config.toml
n_layer = 12
d_model = 512
n_head = 12
n_kv_head = 12
head_dim = 64
d_mlp = 2048
vocab_size = 16384
activation = "squared_relu"
norm = "rmsnorm"
norm_place = "pre"
norm_eps = 1e-06
positions = "rope"
rope_base = 404000.0
rope_fraction = 1.0
qk_norm = true
attn_scale = 0.125
bias = "none"
tie_embeddings = true
parallel_block = false
extras = ["normalized values", "capped logits"]
init = "normal"
init_std_qkv = 0.0188
init_std_o = 0.0153
init_std_up = 0.0188
init_std_down = 0.0
optimizer = "cautious_adamw"
lr = 0.000942
beta1 = 0.95
beta2 = 0.99
weight_decay = 0.27
lr_head = 0.00916
warmup_steps = 431
schedule = "wsd"
decay_fraction = 0.663
decay_shape = "linear"
final_lr_fraction = 0.0
batch_tokens = 131072
seq_len = 1024
doc_mask = false
train_tokens = 650500000
steps = 4963
dataset = "wikipedia_en"
Each number is 200 + 40 x the weight over its row's rms, rounded and kept within 0 to 999. Layers, rows and columns count from 0. The size before them is the row's rms in percent of the matrix's.

# layer 3 MLP up, 2048x512, rms 0.0398, rows 597-603, columns 256-511
106,190,225,216,159,259,194,204,151,186,200,203,162,179,172,225,153,234,225,294,217,220,205,182,180,186,191,231,203,212,208,195,175,183,279,201,182,198,188,180,278,178,179,201,200,207,203,279,243,168,217,177,180,198,156,283,213,181,195,195,208,179,241,198,198,289,173,180,172,196,216,119,178,220,174,188,185,185,174,163,228,289,130,184,131,183,196,178,261,259,196,239,214,202,159,107,219,161,232,220,222,218,196,172,198,158,223,202,220,155,253,205,125,312,115,239,261,144,186,184,198,219,166,145,273,182,219,217,236,97,225,295,223,209,219,194,187,199,249,208,223,195,250,209,241,163,234,216,229,238,179,214,265,266,184,250,175,223,186,193,215,214,147,280,158,208,183,158,247,219,257,200,266,186,159,186,277,243,176,171,246,189,200,111,219,177,141,204,200,278,239,171,174,211,199,159,258,211,245,261,255,226,212,267,183,170,163,173,244,228,178,151,191,210,163,242,225,204,121,179,121,252,161,182,166,195,183,220,168,177,262,171,218,197,211,147,153,208,206,210,229,247,230,107,250,202,219,184,201,200,205,194,225,206,237,291,182
103,204,219,272,234,198,163,257,211,207,204,181,234,255,183,157,203,180,234,195,195,250,222,223,232,125,261,172,232,251,244,153,152,230,206,152,232,193,192,160,190,252,248,204,208,227,120,104,100,167,141,240,176,207,193,184,186,220,195,224,205,224,172,146,240,179,176,170,192,219,215,184,231,280,206,189,161,208,250,224,180,282,160,174,161,148,204,175,273,206,172,225,273,257,190,167,230,163,217,122,239,207,210,242,151,194,252,212,258,245,150,184,216,213,185,191,167,189,247,189,268,124,238,192,264,185,240,174,270,138,270,212,233,264,187,160,173,165,212,239,174,219,181,248,201,201,217,295,170,211,199,220,82,209,213,238,171,224,246,185,184,201,184,186,183,202,187,213,227,228,170,245,169,154,148,189,223,227,188,199,186,169,194,153,186,170,247,180,217,259,220,203,119,184,148,289,247,172,198,148,190,90,152,186,245,241,171,208,158,258,193,226,182,163,141,181,217,211,135,287,282,201,216,194,180,123,183,209,270,211,187,180,232,194,179,152,221,200,210,215,243,165,204,197,253,107,215,157,230,270,154,188,248,171,198,244,198
102,154,208,161,210,166,169,156,165,144,223,209,182,237,191,191,263,245,287,237,131,236,226,119,183,235,187,168,249,175,238,194,198,175,292,216,284,230,228,193,191,251,146,190,183,299,217,231,209,273,176,206,202,240,209,203,217,241,163,222,230,192,118,208,166,165,205,221,245,281,229,156,202,201,151,139,134,241,218,168,230,188,220,225,221,247,210,214,260,294,199,247,166,218,229,157,231,201,212,173,150,192,241,278,149,141,206,229,267,225,177,237,186,158,178,229,238,210,220,130,244,232,211,188,213,211,194,204,236,245,161,169,108,192,308,120,131,81,107,195,165,200,156,238,201,261,232,210,194,186,172,251,190,205,137,229,115,228,162,199,222,232,222,192,143,219,141,219,160,196,273,179,196,180,211,217,268,180,232,185,265,154,216,209,201,218,214,201,145,213,234,216,172,208,211,152,151,248,231,238,191,209,183,251,186,211,194,211,235,187,222,188,203,213,216,209,237,143,176,193,185,150,209,165,297,168,199,196,185,212,214,169,252,250,108,181,221,226,225,199,227,127,184,264,199,198,240,208,162,219,216,132,200,174,168,191,124
101,213,147,209,164,195,188,227,156,171,162,139,220,276,280,206,183,249,229,235,202,222,190,256,218,194,214,161,246,232,258,209,175,241,163,160,143,162,178,175,319,185,242,190,155,229,168,176,67,191,213,168,248,184,224,215,186,153,164,206,159,231,196,140,189,291,122,238,179,267,205,127,235,243,175,95,170,230,214,184,207,262,173,108,176,196,151,156,230,215,193,211,219,241,263,184,173,142,144,178,142,150,219,188,208,185,170,251,223,146,131,217,204,283,228,249,223,209,271,189,229,228,224,198,244,176,169,225,216,201,162,211,169,202,248,172,181,259,145,215,157,189,154,234,247,244,205,286,148,223,201,142,119,200,267,210,194,243,211,191,166,204,199,149,147,177,180,179,125,217,153,160,226,184,190,194,298,249,173,209,214,175,243,111,150,189,187,158,171,219,208,213,155,216,173,275,227,118,268,149,212,206,243,245,194,232,135,208,168,222,202,219,221,141,210,186,162,169,90,204,190,165,192,219,171,186,174,133,181,211,171,190,142,198,229,249,189,216,169,155,233,256,197,267,176,177,199,207,212,248,228,216,217,207,198,249,246
098,199,192,188,190,129,144,252,230,252,303,210,220,170,197,184,248,209,170,230,173,202,215,183,162,186,183,119,200,197,234,205,230,231,259,188,230,200,214,189,180,168,185,175,228,190,203,262,144,102,245,280,206,182,139,152,237,287,182,252,230,142,240,224,272,231,207,125,230,212,195,169,198,170,201,168,156,278,240,158,253,204,297,132,246,203,155,155,230,148,177,286,149,204,211,111,203,171,178,151,199,127,292,207,124,248,145,231,220,256,188,150,189,242,167,183,186,232,223,214,188,215,222,159,222,168,212,195,172,215,206,229,224,142,236,238,159,204,244,256,183,180,195,179,208,264,137,198,209,225,208,168,253,228,202,199,166,239,249,226,230,185,173,259,207,154,152,194,205,114,172,152,297,235,172,232,193,251,258,184,250,181,149,229,210,180,207,203,213,113,231,215,216,210,139,146,120,211,249,232,254,162,216,156,177,180,163,162,183,269,176,137,182,193,201,208,159,227,241,212,161,247,235,205,205,231,217,237,293,219,137,189,254,227,227,231,233,224,234,211,216,212,164,209,226,159,182,164,131,116,217,132,127,180,256,264,201
091,204,178,153,215,186,176,201,154,272,268,179,162,158,176,171,154,158,222,180,186,190,213,144,204,156,198,194,162,159,227,185,193,193,261,207,212,203,182,143,227,284,223,227,172,229,150,172,221,258,214,176,241,174,205,202,216,199,190,284,157,237,120,161,110,161,196,177,149,216,167,210,171,178,250,133,208,183,179,237,191,222,117,263,237,170,154,160,280,361,196,193,158,219,249,142,279,222,91,264,189,191,184,268,147,175,215,231,173,114,144,225,191,197,179,137,138,207,237,190,262,164,175,164,210,172,214,188,230,175,163,120,271,224,222,153,160,215,189,222,192,196,174,167,220,169,201,184,143,153,190,168,181,278,204,176,170,202,136,245,195,149,240,209,252,236,252,171,152,225,150,184,213,181,201,132,285,287,228,224,217,159,188,121,213,196,221,246,205,156,201,167,215,245,181,182,152,231,143,169,233,209,189,188,235,251,213,250,176,144,222,197,218,202,158,216,228,240,163,147,270,211,271,264,190,189,209,178,188,156,140,148,214,206,210,148,202,287,205,147,235,164,166,186,185,188,172,180,177,262,198,176,142,164,138,184,205
107,274,215,192,149,237,239,193,194,147,171,259,129,182,187,162,197,175,200,223,194,181,182,209,247,172,282,224,160,226,209,266,244,214,205,227,215,131,223,216,178,180,248,200,199,161,164,220,97,184,177,229,186,255,245,210,222,205,196,191,190,202,216,136,242,208,95,252,224,159,230,219,187,278,260,228,237,213,257,255,211,229,240,246,161,243,154,151,174,125,199,219,212,304,249,183,209,258,190,150,155,230,162,237,249,245,222,223,222,195,187,206,127,217,196,269,175,223,175,276,116,179,130,201,213,251,223,195,265,218,199,150,244,240,204,186,171,163,242,189,249,188,155,200,192,181,215,172,186,238,167,215,139,243,280,239,194,205,190,149,235,220,198,206,159,243,192,128,216,200,233,97,198,237,167,195,125,211,249,120,285,167,222,135,240,242,213,225,270,170,258,280,243,255,215,197,200,164,208,230,188,201,168,120,192,223,118,130,235,185,200,219,251,206,186,193,199,197,187,136,178,186,206,195,184,181,233,170,162,208,224,256,196,236,268,222,216,166,151,240,193,251,237,196,210,217,211,199,171,226,175,139,201,199,124,190,139
# layer 3 MLP down (transposed), 2048x512, rms 0.0361, rows 597-602, columns 256-511
104,184,208,252,147,241,164,175,226,192,200,125,185,233,202,291,223,189,216,272,216,230,270,169,216,267,217,190,176,229,178,226,256,157,225,244,261,178,233,236,226,259,262,192,292,209,205,198,173,100,225,219,153,272,146,179,223,169,161,231,169,221,208,164,157,163,213,210,243,185,238,200,217,193,259,220,164,139,231,171,202,128,221,187,157,203,199,163,181,206,195,154,196,221,209,224,168,229,235,233,154,182,228,157,233,159,220,156,184,171,182,210,233,200,235,176,198,185,235,202,180,242,209,147,232,168,213,255,163,165,225,188,162,208,220,280,176,173,252,201,195,156,202,173,191,205,291,204,135,233,255,214,241,146,198,261,268,221,194,166,231,255,256,250,203,274,216,222,218,115,173,167,233,176,164,245,88,201,170,191,158,218,162,223,134,205,267,209,187,193,237,152,147,245,226,263,173,202,172,284,146,270,137,193,174,160,169,216,217,229,106,186,111,183,186,185,263,197,231,169,240,194,204,193,238,268,233,233,174,201,186,237,230,166,172,137,138,224,127,124,186,192,160,246,219,228,240,142,236,135,177,142,211,210,151,233,241
102,223,308,220,196,193,147,189,181,190,184,105,186,177,207,183,210,181,211,202,235,231,191,243,179,123,176,277,183,266,211,208,151,201,181,201,202,234,221,222,191,192,227,186,161,186,163,177,260,208,183,230,169,264,180,169,115,175,293,197,251,183,146,161,228,137,192,183,113,183,197,205,148,240,183,179,154,206,222,220,215,216,151,195,210,161,252,207,204,225,249,145,237,213,144,226,215,231,236,199,154,192,104,192,305,109,163,218,225,242,218,174,233,138,226,243,221,231,200,230,234,124,141,229,213,194,254,254,251,194,236,205,286,227,221,127,213,166,158,277,182,276,177,190,183,195,190,233,150,147,160,212,247,234,247,266,201,230,221,147,191,209,157,184,165,212,183,186,187,200,242,227,188,265,180,140,222,228,161,285,248,265,302,211,271,241,142,183,154,313,198,210,247,220,253,210,222,180,124,193,227,200,221,191,189,250,238,183,191,186,297,200,197,165,302,209,300,214,189,215,213,183,250,159,192,182,118,248,163,148,135,217,170,206,252,155,151,231,214,200,198,156,158,176,234,164,209,161,233,140,261,284,234,236,201,147,146
096,177,242,246,176,167,175,203,203,180,230,228,212,185,186,188,133,244,231,216,173,199,319,286,168,174,265,195,223,214,127,152,242,170,118,205,232,204,152,201,196,222,230,206,169,170,171,173,287,155,176,198,152,150,199,190,130,199,191,196,158,187,144,164,200,195,170,221,270,252,218,170,220,241,247,250,206,285,205,207,171,208,191,255,140,244,227,222,202,190,199,258,254,135,114,185,226,229,182,294,234,182,225,227,255,232,183,278,208,236,252,267,240,156,225,229,123,229,115,128,95,167,251,237,203,201,145,178,174,215,196,219,239,223,231,207,213,203,107,220,223,241,148,189,190,204,189,256,192,233,274,224,222,296,139,175,155,171,173,186,160,163,179,196,169,153,221,142,225,162,220,234,218,195,200,290,231,104,224,227,249,108,176,188,202,162,178,183,246,258,206,212,246,119,252,171,231,166,223,183,188,282,231,244,191,163,205,155,183,222,241,168,187,202,134,232,144,146,163,268,272,218,188,130,191,172,204,228,217,199,187,233,180,248,179,184,213,199,221,249,221,214,273,157,201,237,247,215,184,246,276,194,231,170,193,175,161
104,233,200,275,221,240,244,158,212,176,195,176,230,217,177,158,204,175,229,153,157,193,198,117,140,145,254,207,147,152,195,245,219,164,218,213,160,192,211,234,214,291,236,230,209,205,189,183,168,210,200,186,205,276,227,172,221,200,201,182,160,276,180,100,184,201,203,209,182,228,279,180,222,222,242,209,219,156,222,224,213,137,134,280,160,219,190,206,130,208,80,212,207,269,200,165,147,100,203,216,175,177,234,240,162,177,163,209,133,204,125,221,200,205,180,218,152,236,224,191,122,371,239,244,197,219,190,222,226,268,208,234,127,254,164,256,234,201,142,158,257,175,154,190,241,147,201,164,182,214,166,224,184,211,193,216,227,219,272,186,258,210,194,177,219,235,268,219,193,248,224,196,192,190,308,178,160,184,154,265,124,198,201,181,199,148,167,250,143,289,185,192,211,193,165,263,189,199,204,148,197,248,172,271,185,216,250,341,179,184,165,207,190,238,213,266,168,245,212,181,166,199,199,210,186,172,213,172,152,214,199,185,129,257,249,143,229,151,147,170,187,242,159,240,176,249,166,228,250,194,269,256,241,266,229,215,177
100,214,244,209,145,244,169,192,225,222,181,173,175,230,203,178,166,194,166,238,189,100,167,150,218,151,200,264,148,148,226,252,137,182,202,227,217,264,187,220,160,148,223,204,238,160,140,229,130,258,235,276,145,222,183,193,155,216,206,182,230,222,201,192,203,247,222,179,150,153,204,179,205,285,123,173,223,276,177,235,186,174,88,288,120,202,290,162,194,229,174,218,209,238,172,172,172,188,239,152,69,122,142,143,191,237,190,176,190,168,252,253,192,226,231,205,218,177,236,201,229,226,224,161,144,117,203,161,166,151,171,159,205,163,112,277,262,206,249,239,168,193,240,198,197,214,173,201,239,210,277,172,184,173,268,240,159,159,204,210,206,183,176,209,133,194,261,285,236,198,234,203,233,222,179,265,142,191,155,154,221,179,187,169,182,303,164,190,173,155,170,224,237,158,206,240,211,129,190,113,229,206,240,229,203,187,258,175,108,181,224,207,167,233,166,248,124,238,180,207,190,275,212,201,116,174,191,228,281,172,179,217,220,182,196,247,192,213,135,170,172,208,192,176,181,241,120,179,246,225,163,246,229,208,151,155,267
093,226,237,184,189,168,192,211,194,265,139,240,197,210,215,215,195,239,205,138,273,167,223,179,207,235,164,216,113,167,208,206,245,195,248,120,207,162,178,238,151,190,189,216,205,137,251,211,223,159,257,257,154,207,195,220,173,217,182,170,221,202,163,173,187,225,166,216,160,196,194,205,112,201,177,171,241,186,155,241,265,173,243,208,154,160,244,115,195,158,260,206,255,203,226,247,290,140,202,179,218,165,236,198,189,124,216,68,151,313,218,264,229,171,210,198,171,156,230,193,201,224,223,216,166,137,168,220,155,229,185,199,160,184,225,165,216,307,165,188,172,169,141,212,239,199,157,166,217,209,295,218,153,241,269,141,286,158,174,204,206,195,198,196,186,286,228,210,162,167,235,215,164,226,162,130,268,206,243,208,151,164,163,205,188,167,180,207,239,280,182,213,268,153,228,168,237,144,147,262,197,163,196,271,181,241,188,81,182,245,225,216,211,244,163,221,187,65,181,225,112,226,135,273,275,189,201,170,181,157,242,192,141,213,145,176,190,197,219,234,239,283,219,85,156,202,217,182,221,253,158,216,207,201,91,259,201